Part of a small language model's weights.
Architecture: biases, tied embeddings.
Training: a variant of Adam for these matrices, 652M tokens, 11163 steps.
Each number is 128 + 32 x the weight over its row's rms, rounded and kept within 0 to 255. Layers, rows and columns count from 0. Numbers have three digits each. The size before them is the row's rms in percent of the matrix's.

# down: layer 12 MLP down (transposed), 2048x512, rms 0.0427, rows 5-57, columns 384-511
# up: layer 12 MLP up, 2048x512, rms 0.0441, rows 6-57, columns 384-511
down5 097:110160181140122128131092164106119070211059115124123099084094185112125120138173159126134126137138178167136107093125151137175108054077130138136194153146130126118121116141088091148096125101165192184119116063124118124151145097133081132130085114200098117136092173118123177115111145121097154164164072097127192158145093104200157103111103127103125146110184104196140125107140115121185083127086
up6 093:115122120066067150126133142112130152168135145094185115130169165136115197109107090103132182126127089101136182178162092098161156133168132137088133145122140179132100143123122127138147076101101139144090090134120107109079164125085094098099143102143137069131114085125123096117140135185115122194193161151147141146209074117162116047146142174189129143105150165131091171088126115157087122193155
down6 089:131150111066147168162154148147204120176123182110137103135114074105120126124119126123136153130159122133112110087105052164072133143154155178105083124161106135125155142105164135131125197097170145134148182124106103155088085130131139105050090148090101087138079131162128105103151120115121155127160137152101120132155135109155136114125112102163179106105137150107103099142145153163097134087132
up7 097:175063147140104114087141125150089172090084209112191128125147154140060086135113115102086087094070097127128167126104091170137103187111120089143126127106116167158166100089140170108138166119114175093066116128165091128171132162108091067125171116108139102127150177109130118138056143131126167150126139081180114162172108129045122136140113111153146157143135150120148114123124138105149094084123
down7 096:109135115124185123166095086122134156113107120092100138146178114124124212103096124114097162107128167156096119137172112129154145134091092133087107088058140145103108151117118170093106142203132131132155186054147135148127127116099134164098170165133145140156154113130054123104138098187156125115145106129101163100124149101215156114131153144188113128155134100114079146139133114179120155123124
up8 099:150142081053116111157096114096080114099143125157107103197175165130155089097133059099148135089189126118136145119134148146110170130138157124082114107100120141097132106144110200112165119156103117097113167101130146157142119147122112131104111113143109170178134114111122116091121118144159127102093116114139219172065101157137135100134121168068146117074198189142128141142129105115174034062127
down8 093:167173164089065126124101130098152145193185094088109158087128117125191121131144144149133177177151163124146173139131152165114135128129121106111079120137150136124145136156130184185131102100085118102178081057167149087140127137119125178151152127118142154145122136112142173118081117115223101138162090164179115172132132125139113129158142146117093082110108092100135105151106121125144162118105
up9 103:147112087164125105107170103121100149149130175110142174095080130101103094142129091136082115166148159166130094171140132185100151141182119102155127176119145126128154141092109057178123130092098150101189155157093114111141164153157128170134091193160133140149173175130193122086079140142139167148175148129167161197108139136133130144143100139137087098146098118127136118117147115074159155195096
down9 099:138172076162134091157087105157194141167095133100155165150113140167181111146108122127149146138116146150120134158121121110172145097134108111146125093144149108122161124158082228092130140155099128127133137162156081099125033130141128140071123076112167111113142133087124161140124113107102119172100112096118127148135118150080103110085122117177177084097137169102089154104121117170137112155166
up10 105:108109130112119163139111117106098169154138173102159096079124100056105087102085125101127105132119169040165143106132170107161060150105146098111163124163141130085116116115087128228125068187167032093171122077161078127104129093111090127123136206122097125102198127151109124224165133099118161166131137099133156176135137137118114107158129126109142128050102135133133075086124143123147161148113
down10 104:134155149139116155086108119106088122119114161088132135082171139106143169108111178116138164154133132148156055166099126063109120110150200149102167119096091175160187050103130092088144114134164114079115137101152082144167114177074114125149119177119125130132121060121126095160065172120155081079090054144179154038146110115122137175117147112185097098173168140167159111122086135145156177122068
up11 093:118157135066113170189139123163150158126043112153107122166207113157105113084140094113100128118164042148126075125115132102134106125107110165164144157163157163148119137142058109151138125205138099134096096142120160119116122147118163098115101119166172124094126146100015134060159082134119106110187144123135100081129083146123075088101098124131163152065116162191193184120111106128099109164118
down11 086:068118183082039091114119094131132132164105151107154124125168201110135115084174171102145109159144117210140122120099127103103111078093105142135106161122155060081121143094152094116123143091132138121075101092067095144089133157127104121105105114143176106109136175165029119122097172111099168071152104111134076058131123096147074102041092122130141129062123155122112125130109106087148085151163
up12 098:119104143162116079093127130111116169132146112168126171143106136182064064149122124113156132171192088162184190148108183126122145182161138166122080114133084139125128085156092102101145185172189112095154142105165139141158153125161190146087160188174207119164101140073097142063121086147090129171095118098144242111119168185106082065136082103116091135115182143086164102133181108131066131150140
down12 089:092100146133111136113124147142130151136165131108150122134141080115165153123190070128097137067128132118086111147127125154077140192082158120126129128156181157134137128106163161144160141140102149130122124105143104148113083110149108081176133147098084131076112115162166096163172134135177136093134112058168118123119131085123147105144151122161197153130124138154138076117118131125173125138113
up13 101:158192149142134096111090068143101159117134094106124123101134086098160116131106085129138174092105128090123162142094167139163131171166120027149145133164129104124126135116163135144140115139101126093078192134135085162144087156112122108137111158097098146121124145122138076142106110118136129128146137106142074094148154181154117134093153108170145114113129122144155143131150166158058108149089
down13 098:084138184134133121153091201126159161082068137090127190137096110154098161112152150101120083109154104194182167091133130099115154113098093160104140114157158131189086154100123082193049217184144152161133065109121110162110144133171080117051150100110186132142122177157173088134102202099097119129111139064106164128143137093133148147132144128108123189145122097193071116131071119109102098123128
up14 100:068113110138170153128184078074158042182087178132165181107123110129085098136215117081127124170135142118095119118186159156138113081107163134155126138104103111158119153130099111114123211075141116117169142114088111094190119104152127054071078113163175102144145081088150122144081193166112146115133120134041203122139138171170091072135058191197158133112142135114169094117159094079160133148101
down14 098:161167150081109028087083166088106087177120134112111096167167158088188080046184138138101152109128162086138126069068102089095136140156074183073187139161156148108122139128156100138138197164059129184131113125186070182089064143106228111141099094155101121129125118078092122131080096104136151134084100091188119178151107133136127130127126164162128131118107151116145053166136103156105102133099
up15 101:158115183137108103138197082129091188161131186196166151097135116066108069168164112138116158136138060125110141141149096191142141159165146101149109131138133111153116193089140148136083131134104138093096128084146052139130079159151134110109187111127179085156176145145156171159160202152157088091158142156068095135124075114113106103121131139148145129096100150169127128124170063155051086158096
down15 098:088201145084217161143116113145101221112125174128119136158106092138070134130111165184137144164122120090158134099093095075091114107118102134141151086105120075178138122156120139137113131144153162117090131104136127075068140136096127091160079171116113110090199098175150164102140093106148141123157104120108122116149120107099109084131125122135126083122150217107139140089161101215157108121175
up16 101:175152105093123126138134110191097107168109157132177175103084153097163188141198146100139140107137063067156101094068124103156069144113133147134107100099145114146132105132165061088208141085190077156142143145170183136118099205122117147132088090162104162117164051114132076124117117106126175134170144040082160145189113130156175131172125167182107106160138100183116186100162154126151136212164
down16 103:150108151083105063136142079116174113151156131175100122126085107132123158101147158118115122104127121151142103135154175130161124163121149152114142195118152173152101102115160176190117071135086052126157146137133120137128088083189175104082130162160116193112129143083125189080071160139073096052107095184122075103144124114087097045157120144164132151144105182116137171108117116126080098048170
up17 100:100172121192062134146117123084119155083188145081150094127114149121142112109134089111091141119155083082144171109117176173117145180168169079107127111166133159115144157098094142113133058097160082093133130130124134139142120054143070148125103178119095100143138119102134170206123170205117085121109145096107143099106118125081088090106087099140163145098091158139164125144153154203132133120113
down17 100:170129153114173121195160123155121144124110069103114137138147107114130118091118181131150099137063159186101096140157096188110068148072217203146131101127144111050144081139168156155100126153147099117133171157118106123166147162100115091115121132156129079070117137106134118103128143143093085138175106150125158164141164152108129108143078096163103158076151112110066137120121115107114083101166
up18 095:113132112116174170070100097093130164123086131163212144117123136130104176223141121143127175168096067096135162087158073084102121136169133147140174096150139104166120118107142169098147251152141119136103138120201126036181127130084114109159130135164183146080133143086130140186189230105142123166099135126075137135162096122126129143052113108199131159157092123108095126075124087121094121106153
down18 099:112154136192123168099167135154140111152120122133152059127128114165184147085168096158118140126138144150131091205119122193122160107161120093124117159093140120191122180127063149175135138128138097117153079096160127104112093108119139133166142095151048151097133126133119094124100094121066117089169198094123090085058165131114117184099171117128167103152151114112117155084161142111111139128141
up19 104:167093111096153104135122085148072120138120104161146093114161094150184114115094096109112035171123159152088097090130093174146140105182194130123107145141118170150177110088112098127164033113184056157166102115104139158148108205117077128177066093194057131127112085095126114162101121109081112078162145109125086152127172104092100144099133193098132178138117100132132148155068055082126111108086
down19 107:126152134095156131151126112153152140130130091175152071147126124180169042085096116129137154062079135136130056139096155126097126096190100088134123127118113128116162132113099173128104116164172124084114176123126189133130161108097088125082120114100116158097131169073136198129157127159120154135142101076173165147103105134118152136111095081144114158139154088092098111111146171182108105150155
up20 103:170078151167147138103107132154132128138131171129134116124111086139135150186121146144146114056179135069176096151089115110133168151149087136114128194127130172080124180115110133155134060116159147111122139110075119118129080138151168196125138117137152086145111126139114145079191197176172174103114068093132164142178171173131129120133165172136111143101104119127118065184134142105130086175090
down20 100:103112141156143113110102155118182093094114112152154045114151130153172100107144085188127159182142140082092158131129131114094147119126138160103184140118121095156124169080146093107086151099081078105191143123138108178118144151101090147108133108079087163063088136140098142149058149151116090147124108171140162157177131087116091080123105112163122079130160078164110133174102110154148159103095
up21 101:135111070095091218124128128144118106149108084143088103116127037137118236119151133160124110170129124119195136124136100072150200139105123116174134125114159162150107087097101138119115072120166117178094128132138147134147123150094089116162055136125127164160145069099159115154113152148103127154124118094070093149085149121119100140147175105148105130185152077067136091174151121136109106139148
down21 100:124141183154157104176124133103099081084163150100167135096127199109169073123095112110120150064094083122076125152120155137098068118100124127132159125128140088104148153126114134164105168109115149055143129143087109138067135091128140085091153136123186159088205109098112108086127130103159103076143145176214103110107082160182118141137097151134148075128117133170131115142154121103168144142185
up22 108:127148141114134158100064142142150150161092146200104157128116113101144106102117093164151134171099167088102165103145149031131140130162092072110157110108137135190098115151217189098126139140186110122116081150120171088110091136154057115172120154107061126157183096120121106157094114190110097136149151121110095142180165177158130107114125057141093173119101113179180132112174105099124162166119
down22 102:167124115120129137116085053091135168168127118152126110137092107143143131129057133113154153138152107082116161104136131096128138157091101177105112148104106162164087108188128128105097114100135113109093107090117072123131121175094066111106109168100113149138213131100132128164156123106177165143143199144132197154112151141189098114138143143093132094125164193131058171135145156136125090134059
up23 102:102108135133071100155167155142126132087147100175127148124138077173148103125171095149120113137102133066086132163094130180134160152129121092123190129116082157148138094173140151105149116130136165107085086147164143095149101113104039143188111135146138157117143087100121126188122121110074106175178137111099039096126120133092104079136170155180148134115095093152140153165201138165143065103114
down23 098:127214102160166191127135091128146100163133147147204122116027141139171104165111153043156121129128102093128132112107177135087109107199081130118114135152171120146106108129139200121194142227145149100121208139131154070143116122122146119143156155104095122147139138165143205128168129091123178141129125131113129119143115158078115146104160125111157101106120170145191098137122157137120120117102
up24 101:121128118128152121112140102087163142141138137124109116143145130134138147086183086148106134140207076044113107088146158116147128111184117087132125153137152116160112107173151110093095151069073097114127124081170111120107080126143130137116070135103053136144157112121153139167129126141159141106150097073155107168173095062125129122116153156153150068134140149148207137142067130185157084177095
down24 106:140122117128136112113155164183176122103140172130104144173191151138149132111143117088169081127048125149113156073119224088142065145172128132128198170129137115082163053140154116075083079112107114130109120107132067184059162103137177107120108073108151137081091149199101144105117136182118088127082071139127084141115143109165142152165139132112119141101148110147097128111147171106090151133174
up25 101:122098091131072148135132121128107122110109125145104117114117098077092190127191050146059144134071139140143100141110128100122143128131109141134094168147091199102084100095092091105177131109147039130174118118077085133184111106198125148112162212102101074099201142140106160104140145152124154095136072130130162125148133143116122066122126149148166166149125122123096089155111168162071063153122
down25 100:104084185089146126170137195114153189154102128153092197134132122127131147073136107099092098194195180148124137162137169136124112178122138122099094143159132118113138156107158150165105127154127142117147133140110121140156108098113120133098107087132134139106210126121085085123162168109225082153119091144168135100083161118119127125143128102108170157147114105129124120172124123149113132134118
up26 099:100154097133173164147143063108060181173060097139188176123151198146108207111170095103168125169143096136081124114213071102133189119148167125129123137147136155138159109106106163119127187154138091118116039079161116178129130154067131157123144148160221139108119105105107139119183127074114157124127155102138178104156167122140093105151202116184113144154106162119085098121138114122110180092143
down26 093:159144133128112161180110051186145224085148152130043172120099113116108118184159098051105076138109109121131218142119131093138087093134167116161101138047119119118124135149208121132088095131173086096146158110131115136122154116109143153071088105106189136205124108155160124128174112096139120150163133168162163135087151172121090090153133135119081111097150129118145155079103098101074107145088
up27 097:151127115129111143169114111098129149141167151163151158164127100079119101184129119154096188104151060133164175124128121064139130169129126103124083157136081147050129166118146119125132109092096117134114166136164146120180123137091161123078135167107158178124084119147132109179166144124106136138158117105118078139067110125068122081180108118131160142081117147191077131082112122132068109112061
down27 108:146125152117139139136128107098151188179150126113130127163118108120154064159126108138130079146176116126087137133107131089138184121154113091179153129111129096136151136127086159156073124128075111081128111086150091144123072103095158187160128171182066128190151142113110117115101178100117160128116137092122185142113182096088099103159098101090121125154131106124153191120093187139098196174142
up28 097:084105156080115161048171136185111133114082138089096123093098083158055141115166074070098107145136166141127118115110181127120083145181188118161152120146106092154140146152092148152151114148139077096126164202118104126070129164127102084075201146134077032169119123130142076100126138116131141156140151175091135144122125191110084147126128071135172105127149147181166148051144167142118089118143
down28 098:106124150128105125112126114186111109149129108099114101123130071126168120149145117103134117133158183177117124140082052131083117111110152078074117147119138121082147138148112101154093104121186196114154130075177099106154146139150143101135114088120128131149155155132126135115150149138129089106120151066124144096119155146135130151145129092140106195106147129109169117119119122125132140135084
up29 103:100127069072142119119098108113121167127120126221141174061139148182097142127062147176179096176111158142110122104120160126101082165124153111169134115144150143081181119139130118095129109140159103144173156101122147171171073136147114148169100122068136165144178147124125095128118142077166133119068115105098113133134093141075068088104126159172172142162137169138117143178149102085134139135180
down29 106:154174105094115122085129154116116113092083117159147135136095093075172105108159105079139111127098147161112064143130134135128152098138125121148095088117118076146098123085167136062200133114118116138068111122140125164117161172092159109143085066131114110065102139166126161120197107095152123119154159129139158130090115102118163148123108132156155071081135160127167181147194101092152097125103
up30 101:082150158113147132121089129067145142097084133119110113153086048165131155132149158153175109099197125150139078113067173099110130143119080086182159164140081173159150158116104125120152191137220069127030104125119096128188103138138140097084146118133122108091110172129094084078198124128142123093125094130128073085103071110105086107139123129184099161103131138176128133128112119113070131100126
down30 102:092120079121097155098097113175137099148158190174141140098111128150117116102061154088188159056112175104130123169128098143095148129103097107151126133124130155159126152174143148120194102093091141130172085206081156124118144142169144100102118077098150091103118141150084141121133127077143066149097183139188071120110127143167153144096110123141178129177125127196129143162122109115107147116120
up31 093:179088161129099169101168113084145108189071136165150151134140114119076134171161129127123113191105174100080141125138162155154159151154093137134118130133162131130167102108119119154080131119121092137150082162112169107159124158142150097129144108194125117135120067136184157056052102156043177123131126130124146134124181152128127174228089149113083105136120123102134127123075148084118131122059
down31 095:129126147128126140149081121125150130056157106129090120142149206105192063055093118148112106088153129110062174094176115072117130128127181089160164095157125128156106177083148142069157106125154158110074155112102069051075091173078105184119115136178115097145168126115059155166154096106154151121132105132139071097141120084130127104109069158103169143100070116146142165176215170149142117160115
up32 105:059149145109110077133158133162128137111149181159150142118083166142119112124053104109118077131094131086143172146101171122143070126203180122169142100166157149167132107114111075102119125113152153090112145096106092117099122126067140076058142170128145134198165160098139140199136149189159097118162136136183133157124129114120110094112113156094164147128138109102141158161130112132120091172105
down32 103:113101066074085119135126156174106144166201069146165094137130159134116135168071135100161097118120172138115102136125080180107149128136134070144116150230160110130120128089095105095092125185149136092103091139077109128099122137171178113143185144092149174060128146099135086135108118156141129147141168116079156163088176164115150103087048078168092140196127148127146138152088126106206083077141
up33 099:133140115103186123101179100129177166125100149192117187150130171168062173122126071185108157065140098142163143125180128110111117153081072167182186162116121176156126069104131101160122174115136103084154069097124094114164107154125141132148135196180154165091111181068079097168129131134162176110136128113101106150104103124115118100093119148157141172168136151160084139228066164091122134119083
down33 107:126091147193092144174132105134124098111145111105143190097123140148155134122161026170137139107094088111130086200173119116139108113119127158117121146165147156170140088129146107139139118104100088140151105150132140117137109119152159187179128046114111144099172112106126035095084154094066114161182097152249154147103200153089167125188144128078091111121105093120154144176144128139096099148130
up34 097:108090175131159168180152119141122129118099136139135144117171070152143115134117163098124135130105110153065037096147142148106181179136106082139177177135156151119160136168156118138123124184135129153172136113113107156147085144167070150146148099138104143102122094103129164153179146150154110162161203085093085114078124169168141130190119099105167147118117136159162146163195129147106172169133
down34 095:081150134123150098091158097106185098182124143101089187155119100126110122092139106120147102210110156116180141113102126103174176107095110179152129101129078130077152099111129104127136114100130184134135186078138082111107198114116153113113114171183170040108095141091130139174115154156102133105127151118173095112155075068051109135160114171167060138048168155122070112101157043094158101086128
up35 093:122098103147147161137194200075132119146157156141206134097078156132203178146104069129112160128117169121140148062141199086119155138144196145129134188179129161175118114093143125102105172124111118126080181172081153105150094130119154123133097126077079151074115075143119148149093123131130132156119145151137127122109095133079150145129144144112094087133137163108175173120081135144210106082171
down35 087:176118104085130165133111109119132087182097176116094156178129147077099117136107131097157181145129107106131203154127134133125125100175185140156111151097069191103156159136118127143158106122119194188140124147129099135108138091063086140164106119126149078112129178122136127214120084156117092128087145117118111149124114087137130114098170101134126156095124155164132143159135122126136209164134
up36 097:118116158139124095114114046071106154143070132133146204114178106121091075158147162123086094087150048071133128116142097142080107160101184132134116121133156165085162130097184132116089101150198100103098174125157160080127110120096113086124140125114131117114152107126118145137114114138162152129146195122098058132086075102171112125121072100138182084109125129136060149139112082168132111115112
down36 105:168084067103107128088174186115065217143121121086129141095155155127151087095171174129107138100179118134075071130146165106159164168143136075103112132136077109098161124154163146143118150099090122150111138131163117093168194111173077138097161116100099146088168089099133157083158146102100143134058117143095076077151048137135127148148145190098117144088148067110142091119183127114114086114089
up37 103:119133168094122133159098154154087142174073087164155110148135111117131059137107111150134074147141126161133114152163139064122101085101109201143104131120084153142143158113114136139153102117164131104164124147098142098089118144142116118093127180099135146160130140094142142101142171130127094127121158111098120083178119110112107137161170107101157156130174141155149157108188082177099147156116
down37 103:099109096144138160117165140146164117080094130143101214065104092108096071142114146118132152114193089160209175111188137105151169092107151182152160131150149173122117200152144161097111134147130058071168118159147095145105072099074106112144076125088072155100128062120189135123158137095131130090154122155154146094118080091137123177123140106145166145140123119173156142173062089122150083214173
up38 098:097110102175179113156189087127115097133096184105070191132112113111150136181156104135129175161078121077108130124165142090114186115112109089099103171132204082157117140125139135147126125054194132077101117163117111138115113129094165148118065145096115095101224096120104199144105125118118122127141122138137171147119106118107071117189127145156118137186105105115143139114188189108087093163117
down38 100:075185113153131151118184170091138139137109121092173056152139126115126145126093136162134107140135086145129094129113094115145113143128143082130149094123145125163091114134135079128077099107100147154111141196112132192150129144074088044103123177138086074104118202117112055084145127156228163133123124104092112139095101168157136125127108123172131164113124144091107111081147182108106155124150
up39 097:111142153157137113080108131087190130075086119201118132140061081095066126212130112132097133071166152174148060103122212065109104162157130195121101124136144175128080129067123110136121160114094118155123208164118118114110116128124138113107187099138066146123133113099103063079144157151200143110144078097138133145131126168163144124163184128093135126120131159097110105169107171134142164084107
down39 096:078138113132176142122179127106100092152115121153150123070130151089112096142140159127133124133174067098117199071149143066206190071121128119131132142112129150140125125165162121115121171181159109113104179109121104136127108117073125177182106121100200123089113152104149130104117106105091113168124114220091094112140168102136169199138091138085112068135119085097154139124110140158105135152108
up40 099:141132154114168137127119155144146095113110121109126108072098096130164127122166105145121184131128100077128117133109111134144132133127194135152141128080133130180117135149153126085095132149080101100068071136171152089147151134069052155167104137124124185163179103120115139145153191153213073121142128113172130054134155131133114094122096139144121154121090161115188152057134086119086124160136
down40 105:182103113165128133109136154063106098151088115155148114140151167130080118114085113097123084093155108136192142139103039158117174074149112131132107138145098094125179130132160121065147144084159149177174095127195114156151097096113142160132099128158145100118123086132151110119141088116152081193129082159137087180128136145147178103082123094112097178129115108128178139119142134099169136157120
up41 104:150117177100106083094154109138140122086102155155154116074100097099115101148087117101118076144116111117133177121119151107136173115170164115168122189130159083156125121106199107175117089131103129141121171089076129135096156146144193147125155157138094115141168098109098114110147076121097155143165117130101124099198111158145194127148050190095148131124138147127130165088156108146113107145112
down41 098:098091167060158161123098069155112135058159128083107153119140140096140111105116146166136138145127137136175193119138134159145110123101087118127058135116140171088145131155163174159079169141115199098093151168119131115158136110165239135102132105160137071031155147142080118146161051165043127151081149145098086142044133117156126137131122163135146057090140128156111144185129155105144167136081
up42 107:081152160178138180143087142184125152133108138144089109102117128173178104168130155119130099146128142089133104133055141102143037152178085089152171114123117124152122176116133120135135163136105099116112214075088116198059158155104145159090117110117106159137048121116153117108176066153082111118138108134112143096141205102130117168140137123142127192145101134161111167069092073136104149168116
down42 104:153149107119115141094146130118115122123154077090115111150145145132144176057103175083177134132164091103153157105103136135143229131163120117116140073154111094148156103120166160194145105097126112139156162112142127177099143088107168120166176167133084101100106197138154073151128106121162081142112126108110089140102100071135142132105134173103099132123074165144079159140080050084150097090118
up43 090:154125091143139081104202083112111143205162088137109134161167214078142084083123135212088158167095117109115184142161144085153187134099148169091101096115129129125071088096170119155146176131115121089137171072137127115181157175137177137074142126172187083148115142125134078095108141092197132111143116159117199124151173132127057123144105097140097123156116145187059138129112062121116190113107
down43 082:169118184159108115116155128092160018120125129125121117164167149158164092131103115110145089116115142156139101165105139124173116050156140139144170141118176116123126147135144081169112150208150166162106121197074133159147143103175137096134148099125106172150150117170130102164109115089118135146166111117149113127149098146138127162178179100161073151151132109187173166132142088076101103117107
up44 110:198134149139146134107092127093146143156144131165115158155090111128101253093144084089114103225066095171108177123132123118119139135156066129103101194184120124174101163072098178066128083127142102131099134143175070104166126122130181178116112154114159121172137148131111094078152074082111189075125080086126142132110098127117139130143120130145141169127142116167089149053130106128126148128121
down44 127:159151190072094117149071142113120127156086151155113162093156138139125141092127132022109120155152070176115143122134131175123096115159082144104131179177178160169127145096068208096084090101138127066090157168210100097115121193119113137127132152070152142109141127158094086132128131132133114115136152107149103130075096061140177146103103170148157156154064142146131126107085159119132169116177
up45 095:134223108155123109139114120195122190109123133143117105141180141126120124131159144127147119100166130110140106129119126114118148156145125126164192168166144143128110187110174072096117082121102106147125045079178073184120167132119136149086132118130104096129142096146150137122129078132122072105140112120117114160091085118068147131151122104093172171119136136124132157154155103121183097123098
down45 090:113122128108156146132159103126154120138189105082154096127140131104149122137118142131140103169106144127071123119177114147135131133138111169118042125130159086093151143170158121132172155128178150115164188140107099117124146084152119101129122157134128117064091102135173163157143104078152110174078127137118141154186136144127106143139135116095090073132149126117193187092133112112132103092150
up46 099:100096083154147101125178079189110158145131102136162201118101061131140106116134119125131175139095103115051150124134136173127147122178075131149120132128121127142167116116125106154094165118150124103123104135095124074151080063173095094116198178111135083078089137105121046123056167148094122086130108058166126079186116157147117122105117108121087116176115154106152198092144128172118087111096
down46 101:070142120121159148114102189110129111134062097107150117148118141142101144110166103112103122108136150140155068109103121091099141168089093148109115096144121123161127116078103111104165076159080140142088181096102159115137091131148164177138065183116199119118153157172054147080138084140087152104106111094137162110140155097127134153095107125132138163120160120150134117152097122126119150123133
up47 106:071145109118090084118177083160125138060142127153110138097089091118116079129133124055153110119130129076106152101159187118168105150117150190135096177116084140110144136130134134078172107068119112105089156198105146085085155114107119127094180108167175121137124085077136166228170141165158135137130184147128140041149143147116128139118113118079190110130099165159153114107184141155115132203137
down47 101:128176087117133141122116110143156096083120113124116139139138155131098095166145054163133152125128099077155175155120144057143144106176119081130138124121165117159145119161124157171109150115186096165183140163131120165087129138164156174155109089119130150165107205131146103125126083084088117118099103164135187128123141161176164163163159038144133127142116108131077082185076149163139141081105
up48 100:117126138149144168101138106059108096159087115134123085145121131137123172145116123114097092151086145094075076114151137120156180109120120052122130148126064130139105092134164158103127173157097125172118086128089118138140155185109104162140124118148111109185163142122166096172077151104151119101134127138064114159086170101127149136115113171056148130110154148099155119092133161172108119056136
down48 100:074127151196069107087102176124121055135111080118064155116102133180106116137175101152124126175089130113164090113123088121152126150150073099114126121142207108205168136123151118163095167095121086105151159166111191105119115144139157103071152136116078117129145108090125091118183150125094125126122074140174162094160160170131104118116144103121078109138137165143110143177142108085142122129157
up49 089:152097134068141140082148149131092132165112121147134107139071152164118116130101124153196121153182116089086101124149186072160138159127188133170082198113134092135117153200149129111126125156141103123105152127151042154077154124147105109128127080135180147120167103121122075146140155145099147163173085116152108097085139110169110111171130142207138106152156123114117130129087109109120112104120
down49 092:157045087139107119113088101077127185153138119181124191123130087132094195119115153129122130198140127152119152163112123141144190140189098117154130176181122168101107093098185131159113104098111199117109153141200154135125105076096099106148087150144128093124114110065088148096122119129123156148107158109099107133110107127179135107121097135081098166076169160098104149096124156077163173140120
up50 096:152104112128127175143157139129172151171042131207126132102073126172146101149087115091138133150114089142105100135147162141154181179183089081158125147155169170155189127164175091195129152165145090046149131121083080078133147148127092133141065075091097141153163168120152035145108132121081083091185148166152168167118175148124117115134149091171131142075111130108214164169125108110170095131081
down50 094:111128152169148168081075130099077106137159145119122099168109163093136177136117205150149088082151133121111123101108096090131151137148123117154192099125112168187121143103086131176112103071085076145125154125119147101175104098160115131146128139143100096150117102114092180114128125126166181132123197108118150114095092166142146120150142162120124139207115124100128133157137163130150142136202
up51 095:137140141154119140071193126109130091126148108126096159089093163151102154091079090066105132143105095086097160144089136082111147101125139124161115125106117141171127126080163131135141217158130125122138135162143163135081131117152083107152012146170121179154083163121128120125065138096120119102167115100147138215148095126098122100165148168196114166125116082173178128093128139125113117113113
down51 097:111119075100120194113150158126132240112149162070176107098123084125101122141102172127145156127187118178128098066118142133121085152091132150114158162148164140130180140187128168193105101085160094101049166105159149091087112101108174100111085136077089152088191110193165145118115135138105139158093181120112076073127142116166167162146137133083157092176090212126143145146135144096144092142169
up52 105:106142110150095074083110109156130153148149144132074123103113128154079131100174123101119151109099201104084087169102108101148116162168125109100155148125180113130145118115100121146154069100129118087097176056124158095098145134136134090142187137129139177141121049113097125154168133084143124123181181088111133085133097177141164143148137107155153192070131179086164131052151149140112128161131
down52 103:151136097143159123157142149155134126141154160125094106128170105093098138183103083131151128081054208120126165104121078115149172148160101062129101159114121151141097136125119141111115108122176167125164103145110071041125118071116150110188157131130155182195138159171135160091136131145148075086100112121102128148118110084155104132156085199080140123119144145127165138149177110149080221122095
up53 107:160082128099119143075148124160118158177155115149128149137105104093135122127129080138135142077131111126148129177109155076136107153130143101146096121199163144163110175150146078130121184124137098090088126163092136149118103137141166170154197165098147057138142142153118156120121140144179119113143104153144184156150164159126123102102108178144236123117110139134110131161149166090160186154127
down53 126:111100116068135105167094149175123165126167153112149184165136096108108103112081130122027130097084145171065131177112112117109138127152120115121130131145207115128134095167127156093127100132142090126104135154140158144110085131098121164153141077148108129129148115138117155120087136144146181114166093131122097131178124125073131106135077194125159122145182084126167093129180187153157082173117
up54 099:097108176084119112107119087159140150061189111109097151101124158145193113144120140217118138133138184117145107165122116074140129139092158161143073188200166129099164132128150102165097154077139129125091129136149150166098104120110102140148135105120113066143173167150117129191069107147131119115176143138074047185151111110123167144114119145173113170109163115161061182132134099139124157111096
down54 096:106112121177143163148161146174103151145128161206104160095122081089062118112137153096118106123255111077139121122159149150120163142118134159117148128145149009122124103128127156063151093165089142154109158156119165100157082130151160140119138145083156110150084084165094151119110128136117119153176177106100120162141141152146113124197122084113209086176182108091113133074148157087092135114183
up55 095:107149134187121120101133081107123150116089165134077101090148060134102148129129114151130171157090104140162136177109169089141220139181188075109137116141121125169113158140141056098096135116113091099125145169154161167125101147152171102106131072136153145160104169125100130125147141145154119112163072144082110102156142175064130081101156069132122161120068165128100166159142191071047152077090
down55 090:190121158089145127128095118142090120143176150145140127129058123187115144113181080147087182113145144096112145052126092111145053170140129106103053143147061140114113117137151142177176112171158154117109191146136090143166144143124092160166138112136155105102135200140129114162079150093163189097110122146108121132119160120131124184076109123119122158104121114126095126179116157103168195078114
up56 108:140140155118202167108155126122161133109104132156107131146150096160191133096215137137183161182105127099083086081112219083143118115153111120093171093109144121128109163117112091095118133095133156120157093097104095154182117092097133132155156166138136184160137109113105119191138157098092114105088087118123122107142095095177160112157161118118125167137115107134095104087180187169174141080113
down56 105:170106163122117131134129143152142150136141122096123108117154137106134186099112146115156102103134125161143145141125102110133123085158096169094136119129132162128161146198086056164113178150147082149096121176131145091142106113197170104173165134142141119108058127153140101146136134154153159131124161158140116125062119157209100108092113066174077137157133097101038155083100075092159099130130
up57 111:130115071136148117129112149165120147122138161118131111077132137182152113136144124095205085137195172091120135084109102130106145155115160177054103126129172156124116104189075205156105114123130122112125145168064118081098124141111177134166177169162181126190144099098081118089154138122187076174125120134121171128211101124137140123103193144095178128203149163130053092102138127129153127137099
down57 104:164093132092081107123060112135123187119083157147099072092102122153127112154094101118073109110151121139208104093092164196158153120104176129083099152164144156109129128133131112097180076106142125170095128144088173146117164126082081079143127080070184113127158092070151113160134133108114130149131100173206104170148121088161105156121129145079087139138109151109180141097149135157176139101168